Each number is 50 + 10 x the weight over its row's rms, rounded and kept within 0 to 99. Layers, rows and columns count from 0. The size before them is the row's rms in percent of the matrix's.

# down: layer 2 MLP down (transposed), 448x160, rms 0.225, rows 417-423, columns 0-159
# gate: layer 2 MLP gate, 448x160, rms 0.259, rows 418-424, columns 0-159
# up: layer 2 MLP up, 448x160, rms 0.255, rows 418-423, columns 0-159
down417 093:51 57 41 48 56 62 39 54 50 64 44 42 49 37 63 49 55 58 42 61 47 45 46 49 48 53 32 74 35 55 53 63 83 36 56 65 41 46 50 58 50 34 60 45 56 40 38 45 58 53 49 48 40 40 35 56 40 24 46 34 48 33 41 47 43 34 50 57 43 39 47 60 47 29 55 67 52 48 49 48 58 33 37 62 41 42 53 48 42 52 41 39 36 51 31 24 30 41 66 55 38 55 37 45 59 61 48 58 44 44 41 43 60 44 46 48 43 42 61 67 53 41 43 35 59 50 52 66 40 63 47 60 48 53 62 58 60 50 36 47 46 45 36 53 59 50 36 44 43 42 54 44 41 43 38 63 50 48 47 56
gate418 104:60 51 59 43 40 50 61 51 51 41 68 55 42 35 48 52 49 59 61 38 60 42 54 56 66 55 52 30 32 66 61 47 26 52 56 41 51 62 50 37 42 38 63 62 50 43 59 51 39 51 50 50 56 65 42 52 70 60 51 39 42 42 82 53 51 48 59 65 48 33 47 51 43 52 59 36 42 37 44 63 49 71 55 34 52 52 50 58 46 25 44 48 65 47 30 43 38 54 30 43 52 60 53 46 59 42 61 41 62 28 54 38 53 40 55 43 44 56 72 42 43 60 52 67 54 37 55 39 37 46 51 61 50 47 59 49 55 49 40 34 61 43 50 35 47 64 52 54 68 60 46 49 51 51 53 54 40 49 57 47
up418 105:30 62 62 47 56 50 42 54 42 67 58 55 69 43 46 48 59 57 48 54 35 50 45 44 35 47 60 51 61 45 56 36 63 37 48 54 36 47 43 57 69 63 64 49 55 62 30 52 61 27 37 45 39 32 55 37 46 46 61 49 53 41 47 50 48 53 39 38 43 48 49 52 62 46 54 50 48 65 41 39 60 38 63 46 63 38 33 44 43 81 44 27 48 55 55 53 53 45 54 42 54 36 60 49 36 33 39 56 41 65 40 57 47 62 53 51 38 48 44 54 61 53 45 37 61 71 53 72 40 60 58 51 44 63 43 55 52 31 61 66 50 47 50 46 45 40 53 41 31 49 43 51 57 45 29 60 57 50 49 52
down418 105:42 51 48 59 29 66 31 58 50 51 55 40 65 46 37 56 49 50 61 51 50 53 47 55 39 48 61 49 73 40 54 45 47 50 51 69 42 55 44 58 57 50 59 55 50 56 34 33 57 39 64 44 39 59 56 30 39 51 27 56 42 47 45 35 52 63 53 42 49 30 40 53 47 32 55 48 60 63 41 65 55 57 54 71 58 40 47 63 51 57 33 60 42 31 56 48 64 53 53 32 53 51 60 63 61 29 48 46 50 51 39 57 34 46 52 49 54 44 35 53 45 47 34 44 49 49 70 54 42 63 34 52 43 42 21 39 64 39 52 56 58 53 66 45 52 50 51 47 39 52 37 62 51 45 34 60 67 46 48 52
gate419 098:45 52 45 50 68 59 67 26 45 46 62 54 49 53 59 45 39 39 46 64 41 61 55 25 62 59 50 66 51 65 50 27 34 60 45 58 61 57 58 56 50 41 54 67 48 55 43 53 27 57 47 43 46 42 62 43 46 57 45 32 46 53 54 59 53 42 51 44 52 55 52 51 41 40 53 28 68 62 53 43 30 34 49 37 46 33 67 62 54 52 74 38 36 53 52 53 53 46 39 56 58 61 50 45 53 41 55 33 63 39 36 52 53 56 44 57 56 45 48 50 38 68 53 50 49 45 48 40 43 51 37 53 45 71 46 63 54 40 45 59 39 73 49 52 45 50 42 57 39 60 62 60 63 67 39 42 42 53 53 60
up419 099:53 40 44 48 64 54 67 22 57 48 54 46 41 57 54 51 43 45 38 59 38 65 72 30 60 54 35 60 41 57 50 38 37 52 41 40 59 51 40 57 39 35 58 67 37 55 61 45 30 56 63 39 51 54 63 49 36 56 44 30 57 55 63 60 44 48 51 53 51 45 46 55 44 52 56 20 74 51 45 40 45 44 51 50 48 58 67 49 54 56 80 49 36 58 60 52 47 50 41 42 55 57 49 53 45 45 52 41 48 51 45 50 64 48 31 67 59 60 57 40 48 53 48 52 56 42 59 47 47 50 38 56 39 61 36 66 42 39 41 53 46 65 60 46 50 40 49 49 38 62 62 67 63 57 54 56 43 50 68 40
down419 100:60 54 44 41 54 61 64 38 42 60 49 47 69 49 37 43 34 39 31 46 44 52 38 54 45 55 47 50 57 48 46 52 42 52 48 44 62 57 58 48 47 47 43 36 57 60 38 48 27 61 43 55 63 59 63 50 64 30 45 50 40 42 44 54 48 42 49 55 56 44 53 37 48 40 51 41 65 65 51 54 51 42 44 64 52 51 41 39 55 58 73 52 57 65 46 47 44 48 38 41 40 67 61 24 61 65 59 38 48 57 45 41 31 48 63 50 43 51 47 50 55 53 41 57 38 49 39 60 51 26 58 36 42 39 54 70 50 50 49 56 44 51 60 42 57 51 48 64 29 67 38 77 49 69 41 50 68 44 59 69
gate420 103:60 54 51 41 47 43 53 73 52 74 43 47 60 54 42 48 53 51 46 43 36 59 55 54 53 53 47 51 47 52 56 59 56 46 58 76 55 50 51 62 42 63 52 39 60 77 52 53 46 52 52 51 51 55 51 55 52 39 62 48 35 44 26 55 38 51 52 53 41 54 45 57 49 40 35 54 53 63 50 33 47 27 49 61 64 55 47 47 43 46 51 62 56 51 55 40 58 50 68 58 49 48 46 56 46 42 76 36 44 50 24 43 51 53 51 57 34 67 50 66 37 37 58 59 54 33 62 65 45 24 45 67 41 55 69 46 52 67 47 48 67 54 37 57 41 60 46 69 70 40 47 49 44 54 54 65 52 50 42 63
up420 104:52 39 54 52 70 62 47 66 48 69 71 47 53 64 48 51 42 40 45 42 48 48 43 47 44 62 56 49 48 52 50 57 60 54 42 57 45 42 50 63 47 51 47 49 50 66 33 57 55 34 59 44 60 56 39 65 47 55 68 41 40 51 33 49 50 40 59 44 34 42 67 58 29 46 38 55 53 47 50 56 46 35 46 40 67 60 54 34 34 51 56 59 58 50 46 30 40 36 66 74 54 41 38 39 50 47 61 51 40 37 39 50 45 48 50 52 49 50 38 75 44 49 55 49 58 34 59 68 49 33 71 64 48 51 64 51 44 50 60 56 49 61 39 60 57 62 58 75 66 42 46 45 41 61 68 57 45 54 45 46
down420 100:61 32 30 46 81 56 44 53 47 57 59 45 57 41 22 53 39 58 44 48 58 52 43 54 37 42 43 56 45 46 72 53 54 53 52 53 42 34 58 60 64 54 50 46 63 56 45 54 61 28 55 51 57 40 45 56 56 63 58 45 58 51 44 50 70 40 53 48 51 56 38 42 52 46 36 40 39 57 58 58 52 50 57 47 38 57 49 30 44 44 57 52 36 66 54 41 36 64 48 46 47 79 65 55 40 38 62 55 29 48 36 46 61 29 49 37 44 49 45 51 55 47 46 57 48 62 56 46 49 35 44 41 43 45 68 65 33 46 43 27 58 50 35 43 52 47 49 44 51 59 40 64 57 50 45 52 57 57 51 32
gate421 089:47 63 52 62 42 55 35 36 51 44 36 56 66 61 50 71 41 70 46 49 46 45 48 36 73 43 55 19 59 34 50 63 55 56 49 57 49 42 51 47 47 27 50 45 41 70 53 59 52 43 50 64 49 50 72 54 55 58 35 46 42 44 33 52 45 67 57 46 45 52 63 42 41 40 40 47 58 54 61 44 40 43 59 31 58 41 49 57 40 46 31 37 53 39 62 27 43 44 53 56 52 64 51 69 61 34 61 52 39 53 48 51 50 62 42 58 51 38 43 56 44 34 45 58 34 41 47 60 55 53 61 46 55 37 53 56 56 73 31 58 53 41 42 55 60 38 56 44 57 38 55 50 57 49 47 50 48 54 56 36
up421 084:51 56 58 50 50 48 34 59 46 43 68 62 59 54 42 70 37 41 52 69 49 40 36 43 52 67 62 41 32 49 57 40 40 57 50 42 60 57 51 33 48 46 48 21 61 33 55 48 52 73 37 58 56 57 43 39 45 33 48 44 56 34 52 43 45 60 50 67 51 42 55 54 34 55 51 52 50 47 48 66 43 62 49 50 34 48 41 27 49 51 55 53 59 48 58 39 59 61 42 30 55 60 46 29 65 62 51 27 68 49 38 57 46 46 53 55 62 51 62 43 52 62 54 65 42 53 64 57 54 52 54 58 39 29 51 49 43 62 39 49 55 62 55 71 45 41 55 55 44 53 35 47 56 50 54 59 57 51 68 43
down421 102:46 54 41 55 56 37 45 64 54 59 36 59 83 45 45 50 49 53 50 40 42 39 56 73 58 58 55 47 62 53 50 56 62 46 55 59 59 46 26 51 45 32 46 38 30 67 58 62 51 36 44 66 41 60 68 56 49 48 51 34 62 42 30 48 53 42 47 45 62 42 40 55 59 46 66 57 63 43 41 56 29 53 58 49 60 48 53 64 48 46 40 27 51 73 65 39 43 34 59 57 49 55 53 51 47 42 40 39 51 46 56 65 51 46 44 51 57 57 42 45 71 58 41 43 44 43 30 35 65 53 52 39 55 40 41 60 57 60 38 36 45 45 56 47 72 43 46 39 56 54 48 56 41 50 55 48 48 48 56 41
gate422 115:50 54 59 50 42 58 42 39 38 46 63 56 57 61 53 36 57 38 42 52 61 46 46 46 61 52 42 48 41 54 51 63 46 41 30 47 59 31 40 53 77 36 51 41 54 58 57 58 69 53 43 46 47 53 54 53 75 65 53 47 43 52 46 66 50 38 41 36 71 59 38 52 45 62 38 52 42 43 50 37 56 50 43 65 69 57 50 58 40 71 59 54 48 35 58 51 52 59 36 23 36 43 50 54 47 66 33 47 58 41 46 54 51 58 39 49 47 54 59 49 66 58 53 47 36 57 34 69 44 52 49 65 64 54 48 49 56 51 61 39 69 44 45 75 52 41 36 52 55 40 61 44 56 59 52 50 41 40 61 30
up422 115:50 63 60 39 47 48 43 27 34 44 64 66 57 62 63 56 66 45 51 53 47 42 45 61 47 49 53 57 54 59 42 75 53 49 33 53 48 43 37 55 62 41 46 44 49 54 55 57 83 54 48 31 47 67 57 50 76 49 37 55 62 64 63 62 50 52 45 29 77 51 54 55 52 42 37 44 38 37 49 52 50 47 49 42 54 46 42 49 38 59 54 49 43 50 57 53 45 58 45 36 29 51 43 63 50 69 35 58 53 41 44 53 45 47 26 55 59 51 58 39 60 55 50 47 36 38 43 56 51 49 50 64 60 49 41 48 44 35 49 44 63 48 55 69 41 52 35 43 68 43 61 54 52 52 49 57 68 47 53 33
down422 107:51 23 55 62 49 48 48 55 49 39 60 33 49 53 31 58 52 50 43 55 67 70 58 38 49 39 54 51 48 51 42 43 30 41 49 39 64 55 40 49 52 71 68 69 56 42 64 33 25 57 47 63 48 38 34 63 25 42 75 51 48 45 36 56 38 30 47 72 42 55 61 50 60 46 49 55 62 48 57 44 47 59 54 58 49 55 51 46 60 27 53 30 68 54 52 34 44 45 70 54 37 44 37 41 56 39 49 47 51 46 53 57 69 43 65 50 52 50 52 59 47 52 50 54 60 51 46 49 39 50 51 44 40 51 49 52 44 58 50 46 39 39 55 47 57 48 50 48 28 49 46 48 56 39 49 50 53 46 57 69
gate423 100:52 53 28 55 49 39 67 42 65 59 42 39 56 62 54 62 43 62 57 39 36 49 66 56 55 63 43 53 59 53 54 51 39 57 31 38 50 44 45 43 46 44 62 41 48 57 46 64 37 44 36 66 31 42 47 36 50 60 33 31 47 49 52 27 52 51 56 62 45 42 52 50 55 41 52 54 41 59 60 66 53 60 50 56 43 68 48 58 52 65 36 53 39 45 46 40 49 58 23 52 35 50 38 46 63 53 58 60 49 34 42 51 33 51 65 50 72 41 49 54 68 51 60 38 57 36 46 50 35 45 55 52 53 47 58 47 78 48 40 56 44 79 53 54 44 54 39 49 54 64 51 47 52 58 45 37 42 56 58 57
up423 100:47 53 32 60 40 48 62 44 64 60 42 50 45 59 69 63 44 70 46 38 30 44 59 54 58 64 40 48 46 45 54 42 29 56 47 61 67 47 43 42 63 57 50 56 61 69 62 80 40 27 45 55 35 39 56 45 46 55 32 38 43 57 54 36 51 54 50 60 37 52 55 59 60 27 48 56 53 45 49 69 42 45 41 56 49 54 35 55 56 74 36 43 56 50 67 42 45 58 39 45 34 52 53 51 55 44 54 47 51 43 52 38 38 45 61 42 71 43 47 49 62 52 58 41 62 27 50 37 51 45 48 62 42 51 63 56 60 56 57 60 50 71 51 47 56 63 45 56 45 55 42 48 37 56 42 50 44 48 42 55
down423 087:38 57 21 43 45 54 41 35 47 57 55 46 61 62 70 46 45 37 42 46 45 66 44 61 44 57 55 59 47 51 57 62 63 58 21 41 59 34 45 53 70 45 48 48 60 65 55 67 35 32 61 48 38 37 56 43 55 48 45 38 54 49 50 48 41 59 47 76 47 48 62 69 51 50 47 56 54 58 49 57 54 55 55 63 45 50 45 40 45 58 31 51 54 53 44 58 51 75 28 53 29 61 47 49 63 49 55 39 46 53 36 56 56 63 55 50 56 35 40 49 78 45 38 48 55 54 46 42 44 43 43 51 62 44 52 38 54 55 64 40 52 57 51 48 62 61 32 58 37 60 44 61 56 57 56 39 42 46 57 58
gate424 116:49 60 36 57 44 53 56 49 55 50 45 45 55 61 57 61 42 50 56 43 35 48 58 46 47 39 47 56 30 59 58 51 65 54 52 21 49 44 45 38 62 25 43 34 43 55 45 53 49 50 52 50 47 49 64 39 53 40 52 65 44 52 61 52 48 45 53 40 69 48 45 54 49 36 27 58 59 44 47 77 51 45 44 61 36 59 39 62 61 50 53 56 58 60 48 47 58 39 45 51 57 55 56 79 32 43 42 73 48 59 56 41 50 44 58 54 61 43 60 47 54 54 42 30 69 38 73 41 48 52 44 54 30 39 55 43 53 46 31 48 37 35 55 34 53 33 48 62 61 55 59 53 50 63 59 62 36 44 58 46